config.yaml
n_head: 3
norm: "layernorm"
norm_place: "pre"
norm_eps: 1e-05
attn_scale: 0.177
tie_embeddings: false
init: "orth"
init_std_down: 0.00785
beta2: 0.99
lr_head: 0.00823
decay_shape: "linear"
doc_mask: true
train_tokens: 143100000
Each number is 50 + 10 x the weight over its row's rms, rounded and kept within 0 to 99. Layers, rows and columns count from 0. The size before them is the row's rms in percent of the matrix's.

# layer 7 MLP up, 256x96, rms 0.284, rows 48-72, columns 0-95
076:41 59 61 63 32 51 50 38 47 44 39 60 42 54 51 39 52 58 28 46 47 30 56 55 45 40 45 54 52 56 45 62 26 44 52 58 56 49 41 47 31 55 61 39 50 41 32 38 57 36 54 61 66 43 37 40 48 63 49 41 51 47 55 62 31 44 57 63 44 40 35 46 48 34 47 51 39 45 53 43 52 48 50 66 50 46 41 40 38 46 43 56 41 44 67 21
100:57 56 54 62 53 57 54 42 47 47 43 49 35 47 55 70 60 52 38 34 52 29 69 61 50 42 60 52 24 28 49 61 42 47 44 44 45 34 42 53 50 64 65 36 41 51 51 41 54 66 42 24 37 47 46 52 45 63 59 50 67 43 57 52 63 41 64 51 61 34 42 56 57 54 30 52 59 46 39 55 67 50 46 45 47 47 49 54 54 52 51 69 51 46 51 42
099:50 43 37 52 61 50 52 43 66 51 53 47 71 51 51 42 55 51 48 54 46 53 55 49 63 45 68 42 67 51 49 48 64 54 51 53 37 58 56 51 69 38 64 62 62 66 49 56 61 48 56 56 62 37 49 46 66 32 36 53 51 48 37 55 40 40 62 46 60 55 37 56 34 70 56 55 42 47 51 72 49 73 54 58 77 57 52 43 48 68 36 54 61 39 50 48
107:64 44 59 42 46 62 41 50 46 61 44 46 44 64 58 59 52 53 59 57 44 46 87 55 49 52 56 47 37 45 55 59 42 59 41 52 62 41 48 57 55 54 42 59 48 49 32 38 56 40 33 65 69 59 52 43 39 54 47 31 62 35 52 31 57 59 69 39 55 46 52 31 52 69 56 48 49 46 66 53 54 38 53 60 45 48 58 59 50 49 53 48 62 38 67 36
113:44 47 62 54 50 36 53 48 58 28 60 47 61 45 47 65 51 51 61 51 28 44 48 26 46 47 49 42 59 44 43 31 46 53 53 49 74 44 47 51 63 53 47 43 37 66 54 42 44 45 63 50 45 46 24 49 45 30 48 43 57 48 66 60 57 55 52 55 58 52 66 31 58 51 57 52 52 50 48 34 25 49 34 46 50 57 49 54 41 50 52 52 49 44 77 50
103:53 45 67 37 45 46 45 54 47 52 41 34 47 54 43 55 35 38 44 39 44 59 48 67 65 45 40 75 56 64 48 51 40 55 59 50 51 54 61 56 51 45 30 54 49 52 67 46 50 52 53 33 31 70 44 43 48 39 52 44 74 30 52 58 40 62 61 59 46 60 57 32 48 49 57 55 45 52 51 53 60 42 63 35 64 42 71 40 48 68 53 42 52 47 42 45
089:55 53 59 44 45 49 34 48 29 65 50 47 61 42 64 64 42 46 50 36 59 53 37 44 56 54 44 63 44 42 58 51 57 35 42 58 49 50 44 71 53 57 49 40 53 64 58 69 47 51 52 49 68 31 53 60 34 58 55 61 51 41 52 50 29 41 37 44 24 60 44 64 57 37 48 58 64 59 46 55 49 69 58 50 65 41 54 53 58 50 41 53 30 61 46 38
097:37 71 52 69 54 42 41 50 50 48 46 54 53 77 65 46 49 57 64 17 51 56 53 32 52 50 52 41 41 47 56 50 67 43 53 36 46 57 40 70 46 48 53 55 59 68 46 48 58 40 51 51 54 36 57 59 53 35 46 74 56 48 53 48 35 39 69 46 31 54 43 47 59 43 47 41 51 53 57 61 70 45 53 50 57 51 39 39 40 52 43 39 44 51 54 54
122:41 44 55 47 27 65 55 46 45 33 54 48 46 52 28 44 34 53 52 77 48 46 53 48 55 40 24 51 50 46 49 36 50 57 50 62 43 40 57 48 52 60 52 43 30 40 60 42 46 56 59 52 43 45 49 43 32 55 71 48 49 46 50 60 47 55 56 44 56 63 59 51 39 48 58 60 57 44 44 65 64 47 57 55 43 55 54 45 32 29 28 39 56 55 30 38
097:45 43 50 59 51 57 46 50 58 64 56 40 44 45 50 65 44 35 55 43 39 30 63 44 53 44 36 47 38 48 57 43 59 57 37 61 41 44 37 32 58 68 47 34 60 52 54 57 42 44 42 53 60 63 57 44 50 39 65 45 46 52 44 48 22 45 57 67 56 49 64 58 60 43 37 41 30 46 41 35 55 47 40 51 64 56 31 36 40 51 39 31 40 55 61 52
094:58 56 58 53 44 53 32 57 53 40 38 55 41 40 48 26 50 61 45 35 59 38 53 68 47 38 54 46 50 47 41 55 40 49 59 49 28 53 50 54 46 59 54 42 52 59 43 47 44 75 70 68 57 56 53 36 51 46 40 53 45 55 49 49 38 48 59 49 72 32 54 49 50 82 57 41 41 40 44 54 42 51 53 72 61 31 50 40 37 48 51 44 62 50 45 53
100:60 49 31 24 56 62 59 44 57 45 39 32 62 57 40 53 57 53 63 48 42 42 51 31 45 44 43 72 70 28 39 48 50 57 39 50 47 55 44 52 59 49 48 57 44 48 51 52 55 37 70 41 43 58 40 48 45 58 58 42 46 54 62 62 38 41 60 61 51 53 51 60 59 47 53 34 52 42 54 62 54 59 38 70 64 48 39 50 47 57 63 34 33 59 49 64
104:43 51 53 47 50 57 56 59 47 47 37 52 38 40 52 29 59 44 44 54 51 55 40 45 43 41 35 57 52 42 21 44 48 58 32 41 44 30 44 61 56 32 39 42 43 49 44 31 51 35 35 45 58 42 55 35 42 44 54 61 46 53 34 25 33 42 36 55 48 42 36 50 72 43 45 43 59 45 51 65 40 40 49 50 51 58 53 48 52 40 34 44 39 50 63 49
100:55 54 41 51 53 54 47 50 55 52 31 58 37 47 53 31 66 44 56 31 58 68 60 41 34 38 39 78 35 46 37 38 55 56 34 72 48 49 55 49 49 44 47 67 57 43 48 47 42 44 39 50 40 43 54 55 50 60 52 42 54 56 48 66 48 46 58 51 46 62 49 55 61 31 29 35 36 41 65 41 70 59 41 56 41 42 47 47 41 46 46 42 55 46 59 38
097:60 31 47 66 46 59 55 40 71 51 54 26 56 42 52 39 48 63 56 42 49 47 63 43 68 40 46 39 72 36 62 82 46 63 52 40 51 48 43 50 61 43 42 57 46 44 41 49 42 50 53 40 24 48 52 32 45 50 53 47 44 46 48 50 43 49 55 55 42 67 45 39 63 45 50 49 52 43 48 32 43 36 43 49 48 67 41 48 54 60 49 44 52 46 32 59
100:38 36 65 60 57 43 63 40 55 38 42 40 53 56 62 63 51 51 72 65 56 19 50 48 50 22 59 44 46 27 32 46 55 47 50 42 49 40 47 66 45 46 57 61 53 53 54 42 49 65 35 65 56 42 67 56 63 40 56 31 38 47 46 56 59 35 50 51 55 35 55 44 54 51 54 42 47 63 48 58 65 47 50 46 54 55 50 51 43 58 53 60 55 44 55 58
111:49 52 60 40 58 50 39 70 53 37 36 57 46 43 48 47 44 46 45 32 56 38 44 64 45 62 45 51 46 51 37 54 45 50 52 50 50 46 40 30 47 48 65 61 56 79 42 50 40 41 35 53 45 54 27 64 55 42 65 33 41 68 66 49 64 52 54 35 42 46 40 49 56 57 47 38 51 48 48 52 66 56 35 59 61 59 46 43 66 55 57 27 51 40 42 58
100:54 43 52 37 59 51 59 39 41 47 59 48 37 53 47 34 62 52 41 37 47 38 61 54 39 37 52 76 50 60 60 26 32 55 53 39 60 61 39 34 49 59 59 53 41 58 35 52 46 65 52 57 56 31 43 54 58 53 38 45 61 56 51 60 56 50 43 51 53 47 63 53 65 46 64 37 63 45 45 35 43 42 48 59 48 34 50 40 58 77 43 44 39 55 42 64
092:37 67 43 50 54 35 49 49 38 28 43 60 45 48 71 48 52 20 56 57 61 43 30 62 38 47 47 32 51 68 38 58 52 54 61 36 64 54 36 34 49 54 45 60 57 56 39 60 42 62 48 56 52 44 36 48 52 44 41 53 62 59 53 51 56 57 42 55 34 46 46 63 44 54 37 46 61 51 50 41 66 54 52 62 47 44 74 54 57 43 47 37 37 50 54 47
100:65 41 65 44 36 43 57 60 53 60 49 47 40 52 51 57 52 57 35 39 65 49 48 48 59 66 35 80 38 63 57 38 54 57 60 43 52 48 64 35 52 62 42 47 54 48 42 34 36 60 46 50 44 67 34 65 68 52 48 55 52 39 60 58 35 47 48 53 37 47 37 43 43 58 47 62 59 62 45 60 25 59 64 49 57 53 39 67 43 53 57 51 54 52 57 53
110:48 57 44 61 50 64 42 66 56 61 63 48 52 39 56 44 51 52 60 59 62 72 45 76 71 52 54 45 52 54 62 59 39 42 63 40 44 54 42 59 25 59 56 50 37 42 37 64 38 40 42 58 32 63 55 51 55 42 31 49 59 44 57 56 49 51 51 48 60 54 57 60 66 46 47 54 48 43 56 66 49 31 58 53 51 53 43 36 53 61 59 51 50 60 58 26
092:46 40 50 44 45 31 58 54 58 38 47 46 48 60 75 57 53 47 61 47 53 65 62 47 49 43 57 50 42 56 42 66 48 59 46 43 59 52 29 37 70 53 60 31 38 62 62 43 56 43 48 32 50 39 58 46 51 47 40 47 45 40 71 53 62 61 61 50 54 67 69 71 53 57 34 58 57 40 50 55 36 61 45 50 36 40 64 55 49 36 49 42 41 41 39 51
114:66 62 56 33 45 22 51 21 46 64 47 50 55 42 43 51 37 61 50 59 41 61 49 49 51 54 43 51 50 44 43 54 58 44 46 43 53 48 63 58 40 50 51 55 45 47 42 34 76 68 34 36 48 41 38 53 62 55 50 57 65 37 53 45 54 68 44 39 37 51 45 49 59 33 62 49 60 63 46 35 37 57 41 52 54 58 49 44 36 62 48 31 43 49 49 51
093:48 52 65 42 67 48 38 33 62 58 47 53 66 31 41 63 27 52 47 62 70 50 53 66 59 52 49 59 58 46 54 61 48 70 40 64 55 68 46 50 48 42 52 73 58 53 45 44 44 48 44 31 44 55 60 43 34 53 48 49 49 50 64 34 61 47 49 39 52 59 58 23 51 56 58 44 36 70 48 59 36 47 58 56 51 50 61 45 39 51 46 49 44 45 46 43
091:61 64 75 35 62 48 36 45 64 55 46 62 47 56 66 53 47 41 58 58 61 47 60 59 52 54 58 61 63 44 47 44 29 42 52 36 62 59 71 66 38 57 52 54 47 53 48 53 66 45 54 58 41 49 53 42 67 45 45 47 40 39 50 59 52 49 64 57 36 37 56 37 49 46 39 62 55 47 38 54 43 43 65 41 63 80 49 57 46 50 61 34 41 45 46 50
# layer 7 MLP down (transposed), 256x96, rms 0.272, rows 48-71, columns 0-95
094:57 54 54 55 60 48 49 73 49 40 50 51 52 59 27 66 77 40 57 41 45 40 64 33 48 55 65 56 54 56 45 60 69 61 57 67 50 38 50 55 58 45 47 60 53 40 56 53 54 50 52 46 59 59 54 44 37 53 39 47 58 51 40 55 28 41 41 60 35 47 54 55 64 45 66 53 50 49 50 61 42 55 46 47 84 56 54 47 55 55 59 54 42 48 56 73
104:62 36 38 60 63 60 52 51 74 43 53 45 56 42 51 44 43 32 63 32 45 43 54 54 62 60 79 52 48 30 48 60 56 58 51 42 37 30 43 66 45 39 59 61 49 66 73 61 54 52 39 49 44 62 59 46 47 68 43 44 55 56 50 36 59 62 59 48 45 45 56 67 57 54 45 49 42 46 53 43 38 45 46 64 47 57 40 62 47 47 41 51 58 50 39 58
101:51 30 48 47 53 51 48 57 40 44 52 36 54 60 54 56 53 62 36 53 59 63 72 45 53 46 53 47 71 45 50 74 54 55 63 55 72 59 29 47 41 47 45 54 45 54 29 58 56 65 59 52 75 38 38 45 45 44 53 58 49 47 46 50 52 45 70 57 62 53 35 49 49 50 38 53 40 54 59 46 62 51 81 50 47 37 54 39 57 47 49 49 49 67 43 56
105:44 42 58 55 68 56 84 41 39 49 44 55 59 51 56 52 30 44 32 40 50 53 53 54 29 38 49 57 42 53 38 53 41 53 52 44 45 48 56 62 49 21 47 43 67 52 50 62 51 55 45 59 51 34 70 45 59 50 40 35 51 58 47 46 57 49 57 38 47 47 44 61 35 43 54 45 63 36 66 58 56 53 52 68 34 56 52 49 54 57 58 62 33 40 47 56
123:69 73 48 52 61 60 56 54 77 50 32 55 56 54 51 64 46 58 60 47 51 36 60 39 54 47 48 48 40 66 49 48 44 73 46 63 57 42 47 47 62 40 41 62 42 47 64 50 55 53 47 37 47 53 49 47 35 61 48 45 50 52 55 49 42 65 51 59 26 43 52 49 46 53 47 50 43 50 55 39 47 55 50 51 66 28 42 55 51 30 55 44 42 49 82 66
091:36 45 33 57 40 57 59 57 44 49 60 42 37 53 54 45 25 62 53 44 60 49 46 29 39 38 46 48 52 44 59 50 50 43 51 43 51 62 55 46 49 60 57 42 52 64 29 70 39 54 49 47 56 50 43 56 52 34 52 47 38 42 45 48 53 53 52 32 60 53 85 33 72 45 40 53 41 27 48 50 55 53 47 56 63 33 48 54 63 50 50 46 43 56 39 63
099:41 70 59 42 51 47 51 42 41 44 53 71 39 47 43 47 33 66 51 59 48 54 41 49 63 46 54 43 52 49 61 68 61 40 53 43 44 47 42 56 49 53 44 52 74 48 47 35 40 55 54 59 60 52 45 45 42 43 30 40 55 58 48 37 64 68 38 56 52 68 32 46 41 44 46 49 52 43 29 38 73 61 54 39 48 41 59 65 54 43 73 48 52 40 53 59
095:55 46 51 34 54 53 55 36 57 51 46 37 59 48 32 47 53 45 53 63 47 49 46 52 62 50 39 48 56 62 62 47 58 33 45 47 64 51 45 69 52 55 48 56 54 56 66 35 34 54 55 62 51 57 55 51 34 43 32 61 45 46 51 45 65 49 50 64 32 37 65 42 77 36 61 47 29 49 58 70 50 63 40 37 46 50 43 49 50 36 39 39 48 62 65 64
128:40 42 49 30 34 58 53 51 71 49 37 33 54 55 35 57 28 47 47 61 63 46 52 60 32 47 37 50 65 68 60 60 22 43 42 44 56 56 47 63 56 49 57 62 65 55 56 53 61 40 46 54 42 40 54 62 40 38 72 52 60 54 66 38 41 62 55 47 51 54 54 52 52 56 54 59 49 49 39 54 38 61 57 45 59 57 42 42 48 50 51 42 29 53 52 62
104:47 72 49 66 22 57 66 50 69 54 64 51 65 50 42 50 40 60 49 70 62 48 62 51 52 44 26 63 50 43 35 49 61 61 33 47 43 57 46 44 55 54 65 50 44 59 59 60 42 52 64 39 42 38 52 43 47 52 56 49 46 40 48 57 43 53 51 47 49 67 53 49 63 48 62 39 40 52 48 31 44 66 47 62 48 54 43 67 61 40 47 34 41 42 42 42
104:54 51 33 55 35 42 54 49 49 53 56 48 60 56 54 67 58 55 56 43 43 47 44 53 53 32 41 47 52 49 57 54 56 53 51 65 72 44 69 56 47 45 46 50 62 51 65 45 70 59 40 56 50 40 55 50 43 47 26 66 37 39 55 42 68 58 56 55 20 36 62 42 47 56 53 46 50 58 60 43 46 55 64 37 27 41 46 49 40 72 45 38 53 60 40 56
106:46 60 41 50 53 41 39 53 56 71 36 49 69 52 56 53 82 49 69 55 46 35 49 55 47 36 46 53 45 40 34 51 55 53 65 49 49 54 57 55 59 63 46 46 45 50 56 44 32 62 64 41 57 59 57 60 57 47 43 66 53 54 48 54 49 49 45 55 41 46 61 68 49 43 37 53 58 45 49 40 33 60 44 65 42 30 35 71 60 50 59 46 48 69 39 39
106:23 58 50 54 48 50 52 57 46 54 42 65 39 56 74 42 71 55 43 64 45 56 58 53 61 68 41 61 53 52 41 48 60 60 52 55 44 43 61 56 69 56 52 45 55 43 42 31 54 32 40 62 64 47 48 59 42 50 42 68 52 59 44 27 38 55 39 39 58 63 34 52 55 51 46 49 65 45 50 57 49 47 58 43 63 54 71 57 65 59 45 33 51 55 49 46
101:50 58 34 55 64 45 50 43 66 61 49 61 61 48 62 55 47 43 35 41 51 60 51 41 53 46 38 49 55 65 62 67 72 23 56 56 35 50 48 41 37 54 35 41 73 50 51 42 51 56 47 36 55 40 49 56 59 39 39 53 46 44 47 53 55 42 58 64 27 55 29 49 55 63 65 47 44 50 46 38 45 39 37 69 61 64 61 60 54 49 47 51 51 62 53 41
102:45 52 52 53 34 64 56 30 49 39 47 40 43 45 50 31 50 46 48 52 42 60 48 74 58 62 46 52 62 46 45 64 48 40 44 51 45 62 41 47 54 61 67 58 57 60 61 62 53 59 47 63 54 42 48 62 55 50 46 21 38 38 61 56 62 62 42 42 74 53 37 33 44 46 39 51 64 52 55 53 63 46 46 38 38 66 69 48 45 41 55 42 52 57 57 33
095:52 47 56 42 61 45 73 40 48 48 67 52 34 56 50 48 60 63 46 61 54 33 46 43 57 46 53 64 34 35 53 58 57 54 62 38 58 41 55 44 32 59 64 62 63 61 37 42 49 65 53 62 42 57 53 32 56 50 52 57 68 65 64 50 53 42 46 41 46 54 60 41 44 35 43 36 58 47 46 69 68 44 60 41 24 60 50 47 51 59 47 54 50 37 53 60
116:48 62 57 54 54 55 56 51 38 57 49 57 55 55 41 47 52 49 30 56 56 54 55 62 41 57 55 49 52 48 50 57 45 72 45 65 55 44 37 51 56 33 39 48 54 39 57 70 57 57 43 69 55 41 46 52 59 40 45 63 39 50 46 27 56 50 50 55 20 58 44 45 50 48 40 36 46 60 60 58 66 49 44 38 36 52 67 55 49 55 43 69 59 43 25 72
098:50 52 60 57 70 50 49 36 55 38 49 48 75 38 46 63 41 57 45 56 43 46 43 49 51 50 49 38 51 59 54 31 43 31 44 69 74 41 66 42 52 42 35 38 52 52 37 44 46 52 49 56 52 38 55 51 48 54 50 35 24 45 54 54 59 33 50 45 68 44 48 65 45 56 51 48 56 53 63 40 48 46 49 67 51 39 40 34 51 59 49 41 63 32 57 34
098:17 46 36 47 39 56 69 46 47 55 74 39 48 54 64 16 64 57 49 58 40 49 60 49 47 57 37 52 65 41 60 50 48 58 43 54 43 39 52 47 52 50 57 46 58 50 58 58 57 52 41 65 37 34 50 54 66 54 68 43 49 56 55 32 55 42 56 44 43 38 34 55 49 55 53 44 47 33 55 36 55 59 58 58 51 45 59 38 50 38 52 49 49 64 46 40
095:50 55 46 67 51 50 65 51 49 79 64 66 33 44 53 45 42 37 40 58 43 41 54 46 58 50 66 52 38 54 57 61 45 46 43 44 69 27 68 54 57 50 65 56 54 58 43 59 65 49 58 54 49 35 52 41 40 38 35 48 47 52 35 39 56 39 60 45 33 36 51 53 38 49 51 69 42 58 51 36 51 59 68 52 60 58 61 50 45 57 50 31 42 59 43 53
114:59 58 46 53 66 53 45 36 57 49 42 34 47 52 68 56 55 41 42 55 39 42 44 41 54 61 36 41 46 48 45 51 46 60 53 37 56 51 56 52 63 61 43 44 45 32 48 53 44 59 53 60 49 50 56 53 33 44 48 88 58 36 50 48 52 37 52 47 54 48 53 33 56 49 67 51 49 53 45 67 63 43 59 66 43 72 38 42 49 66 55 31 24 52 44 49
095:33 55 61 35 52 63 64 42 46 44 46 76 52 42 57 49 69 36 46 50 39 54 56 57 48 57 54 56 50 32 52 50 52 59 53 55 48 41 49 27 52 36 46 54 48 38 52 49 62 70 60 66 72 65 43 36 54 54 47 54 52 52 45 43 32 55 60 44 53 50 19 31 55 55 51 63 56 48 40 48 61 66 47 50 51 45 50 50 55 47 55 52 37 36 65 47
112:70 70 59 45 38 39 56 39 75 59 72 57 26 52 44 61 43 45 42 57 53 56 36 39 28 37 37 67 50 49 55 39 63 50 50 53 50 46 58 39 74 40 52 39 39 44 50 47 52 61 48 56 64 56 55 47 57 49 50 61 44 49 31 47 49 51 31 52 53 45 56 33 49 51 54 36 52 53 47 43 57 57 57 57 53 50 42 53 51 44 57 50 67 33 62 43
096:44 66 53 52 51 57 64 44 38 54 51 48 46 41 49 33 48 54 29 53 46 52 43 59 38 33 61 46 67 54 46 51 50 64 55 58 55 62 42 75 42 52 54 62 57 50 54 53 44 48 49 49 37 41 67 57 55 53 54 70 52 54 45 50 52 67 61 50 60 67 44 49 47 66 46 59 63 51 70 80 48 38 34 56 39 42 52 58 59 62 40 35 53 37 52 33
# layer 7 MLP gate, 256x96, rms 0.278, rows 49-72, columns 0-95
096:50 51 53 49 59 59 51 42 51 34 35 43 32 77 56 52 50 61 58 59 26 29 45 41 45 41 54 61 42 51 49 40 44 49 52 57 50 35 57 45 30 58 58 55 59 40 39 54 35 46 56 56 59 50 43 27 55 47 46 56 53 61 49 48 55 34 45 44 74 58 66 59 50 66 33 40 41 39 41 68 50 60 48 52 51 64 59 60 48 56 42 50 36 40 47 60
106:45 50 58 62 59 73 48 57 44 59 25 48 33 55 52 65 47 54 43 54 48 49 49 45 42 30 37 33 47 49 49 50 39 44 55 33 47 36 55 49 26 42 43 56 59 31 56 58 32 32 41 56 41 46 46 56 59 60 29 44 46 47 54 46 39 56 51 48 42 43 49 64 50 54 47 50 48 44 33 46 52 39 35 56 36 45 50 42 55 47 48 65 30 30 35 49
101:29 55 68 49 40 51 42 51 61 54 39 27 76 54 46 43 52 53 44 48 34 47 37 64 57 45 59 61 43 43 48 63 46 46 65 50 53 57 60 53 44 45 37 37 43 48 53 30 54 44 34 41 57 34 55 51 61 32 43 48 41 36 44 44 57 54 48 58 56 53 51 48 29 39 54 61 44 35 51 50 40 49 50 48 27 51 75 53 42 52 65 47 43 35 59 51
097:50 54 47 40 43 25 29 42 56 48 51 62 52 53 45 72 57 70 40 54 44 54 49 39 36 59 44 55 37 53 44 55 60 45 29 57 70 44 52 58 51 32 35 39 48 51 39 56 57 43 64 49 39 52 49 34 59 48 39 52 42 54 39 61 49 60 41 61 30 53 62 57 38 50 51 34 52 44 43 45 39 51 41 67 59 54 60 64 63 60 59 66 54 53 58 60
101:48 47 35 42 55 40 51 61 38 60 65 56 52 44 47 49 46 45 40 63 42 39 45 55 55 61 45 62 53 55 45 45 45 51 57 52 43 40 55 44 36 50 24 52 37 43 35 51 25 44 55 55 45 50 59 38 46 59 46 43 49 46 41 41 53 57 35 46 35 69 51 42 50 45 46 55 58 43 57 29 70 31 51 46 31 63 44 55 72 39 69 55 40 37 32 60
105:54 37 50 47 39 65 53 44 57 55 36 45 40 68 45 54 68 34 63 39 32 64 61 49 36 54 67 56 54 43 35 30 56 38 61 44 58 37 37 58 42 37 69 29 37 38 54 59 42 31 57 56 51 34 49 57 63 52 60 50 46 57 49 48 42 37 47 30 50 48 53 50 51 53 41 56 50 43 43 43 38 46 34 35 36 57 44 53 51 49 43 40 48 41 55 49
104:39 59 43 46 50 52 41 43 43 58 52 57 60 49 52 28 57 57 49 43 61 59 47 50 44 41 40 48 30 45 56 42 54 39 51 42 33 65 52 41 52 33 40 26 53 77 51 64 41 41 41 41 56 42 48 62 45 34 59 52 72 54 48 59 49 40 53 42 53 61 47 69 61 47 44 51 43 44 57 47 54 67 58 72 48 49 69 54 68 58 46 63 64 51 59 54
099:52 43 48 75 60 53 60 34 47 59 41 79 51 57 53 57 46 42 45 29 48 56 59 45 43 56 63 62 45 37 46 45 57 61 43 51 58 37 50 42 51 45 50 59 43 39 30 49 38 40 66 46 56 51 31 43 64 46 38 55 54 34 56 58 36 41 43 48 51 35 46 48 37 48 54 20 68 51 66 59 62 46 51 48 53 50 55 47 45 40 59 57 39 39 48 50
089:64 58 28 54 57 64 51 53 59 34 39 47 58 51 64 45 37 45 71 37 41 58 52 46 39 45 44 55 48 48 60 55 46 54 28 59 58 44 68 43 47 50 62 53 52 67 39 57 51 53 45 30 54 54 53 36 67 46 45 43 57 44 50 47 19 37 47 38 54 55 41 50 44 60 41 53 35 55 62 58 51 39 69 50 42 56 67 43 45 43 40 61 55 52 68 47
098:45 50 56 50 46 58 52 55 38 45 49 57 45 55 40 63 28 36 40 57 39 59 41 32 60 36 36 49 44 58 48 45 46 48 41 50 37 44 46 36 52 27 51 51 45 60 52 61 26 46 54 54 52 50 52 54 32 30 43 62 59 49 55 50 15 42 41 50 49 62 47 63 61 40 51 40 56 67 57 49 59 41 35 56 53 60 30 53 29 48 52 49 46 50 39 49
091:46 52 53 50 45 66 42 57 52 46 54 54 66 56 63 42 48 37 57 44 47 53 37 35 40 41 42 60 50 25 40 36 41 50 37 48 50 44 60 29 38 62 62 51 33 51 44 64 58 57 61 28 51 51 44 52 60 51 45 62 46 48 43 44 46 63 43 45 40 29 37 53 49 47 47 49 72 55 54 57 28 32 53 37 34 51 34 47 60 68 42 51 42 59 46 46
100:53 47 50 40 41 43 44 45 49 38 43 67 54 43 35 45 57 43 48 35 52 23 40 37 43 45 53 58 51 44 55 51 39 53 37 50 34 39 47 37 27 58 28 36 40 48 47 37 54 47 55 43 51 50 37 57 54 37 49 55 38 55 37 16 59 49 49 63 63 36 58 56 57 52 58 43 31 57 57 54 46 53 57 50 46 51 59 60 50 41 43 48 28 42 41 36
097:43 50 38 37 58 65 29 43 64 50 37 40 51 38 46 58 63 68 39 60 55 40 53 47 48 73 54 51 50 62 61 53 42 45 39 55 45 58 58 40 45 41 34 37 49 54 31 55 44 61 49 43 49 46 55 46 72 52 68 54 55 57 53 40 53 54 34 51 54 55 63 45 75 48 33 42 59 53 47 60 46 51 34 41 55 36 49 69 42 62 39 68 52 50 47 43
111:43 36 59 59 61 59 31 30 53 51 30 41 45 39 47 32 50 40 38 58 60 53 55 61 42 52 27 57 39 45 49 53 32 56 49 56 51 68 39 48 52 35 50 57 64 59 66 57 37 55 43 56 41 46 53 44 42 44 52 34 51 35 37 54 68 52 43 47 52 51 52 40 30 37 67 61 60 54 43 59 43 44 43 60 70 44 32 58 48 44 51 49 58 58 47 55
101:56 38 45 42 48 29 30 47 50 57 53 50 71 54 55 44 50 62 65 41 61 30 56 43 38 46 62 51 49 32 38 48 59 41 32 63 44 55 57 36 40 41 41 45 31 44 46 44 44 62 51 58 45 46 38 48 47 47 63 35 32 48 54 54 53 59 50 47 57 45 48 48 41 51 62 41 67 52 21 47 47 55 52 38 44 60 39 57 56 44 55 56 53 34 48 76
105:54 59 40 43 66 57 58 46 31 63 53 67 66 48 40 50 60 28 46 36 36 60 49 41 51 41 59 44 51 38 36 62 32 34 47 44 46 47 52 39 40 58 48 49 52 53 37 67 48 33 50 50 66 51 60 37 53 42 51 50 51 39 33 31 45 68 35 45 47 46 53 56 42 34 51 46 50 40 56 58 53 48 48 36 48 59 43 67 53 57 39 50 53 53 27 34
112:23 53 38 46 30 40 38 46 38 66 49 36 58 70 55 47 54 46 50 46 61 54 54 49 59 49 42 65 55 39 34 55 48 62 44 38 33 55 37 47 33 54 54 65 50 24 47 45 55 53 52 29 38 65 55 43 46 39 56 48 62 56 53 44 62 56 48 43 56 33 57 48 56 45 53 40 33 46 49 41 46 47 48 37 31 65 39 48 39 50 47 40 38 44 40 47
101:49 44 51 52 51 51 45 54 29 45 43 57 43 37 44 48 34 46 41 54 42 53 44 53 43 38 64 66 41 72 48 44 47 48 29 61 55 61 57 48 58 51 38 49 33 39 36 41 53 32 45 39 47 42 46 63 46 55 48 38 67 57 52 54 67 44 59 48 57 68 56 46 62 48 54 47 62 63 35 50 80 49 40 39 65 37 58 44 58 60 37 68 61 45 53 49
096:60 61 55 39 33 48 56 54 61 51 51 47 67 66 40 43 47 46 42 48 51 31 47 44 57 45 73 43 50 52 42 43 54 36 57 50 38 64 65 33 44 47 53 70 43 41 67 42 52 56 66 48 49 40 42 36 51 39 50 31 46 56 63 60 49 36 40 48 47 62 38 76 44 54 62 54 57 51 59 62 51 59 40 51 43 48 28 42 46 48 63 62 64 54 54 38
094:60 44 55 42 38 42 37 47 40 37 55 38 39 57 56 71 42 56 40 36 59 45 40 47 40 19 47 43 51 47 53 50 60 35 50 51 53 32 59 26 54 56 31 46 62 48 39 46 51 45 56 40 56 62 52 50 53 55 59 58 68 67 64 59 57 64 50 46 55 54 65 64 36 55 51 27 47 58 68 53 54 43 51 58 47 44 43 51 43 56 64 55 58 41 54 58
106:20 50 54 58 51 39 54 41 49 47 39 48 48 41 56 37 27 31 55 42 36 45 45 57 43 38 44 40 48 40 64 53 57 40 60 70 41 62 42 47 64 32 18 40 55 37 52 40 46 42 37 55 48 32 44 48 40 44 41 55 51 47 54 64 47 27 43 45 53 52 58 59 50 38 55 44 45 33 52 51 45 48 49 59 48 44 48 51 43 40 54 34 64 47 45 47
102:33 41 60 43 50 57 62 57 44 39 43 52 52 56 43 59 61 36 53 51 41 37 52 54 47 56 29 45 61 62 47 45 52 44 57 32 62 33 54 42 45 47 65 58 55 35 45 52 41 39 40 17 35 65 45 59 68 42 44 40 46 56 61 42 39 51 66 60 57 38 40 43 43 54 50 47 35 42 51 68 41 43 47 51 45 38 47 53 53 54 33 41 46 65 39 36
093:61 42 51 30 62 71 49 54 59 58 47 52 58 59 47 60 56 47 50 48 22 52 37 37 44 59 48 39 64 47 62 57 41 51 62 30 58 48 48 53 39 57 52 48 35 41 39 47 26 36 50 41 51 52 35 50 54 35 44 51 44 38 42 69 46 30 57 50 48 47 42 59 33 45 59 55 52 42 75 45 50 43 49 36 38 34 40 41 57 54 49 61 49 49 42 43
094:41 34 42 45 43 52 52 46 61 46 57 47 45 45 43 74 54 36 49 54 51 54 56 57 81 52 55 69 57 54 54 38 59 43 66 50 45 64 53 40 30 60 54 49 74 33 59 62 57 55 61 43 46 52 54 56 50 65 64 36 48 68 52 49 58 58 48 57 53 63 35 43 62 54 44 60 53 50 60 48 51 56 46 34 52 66 40 61 62 57 41 60 53 33 62 38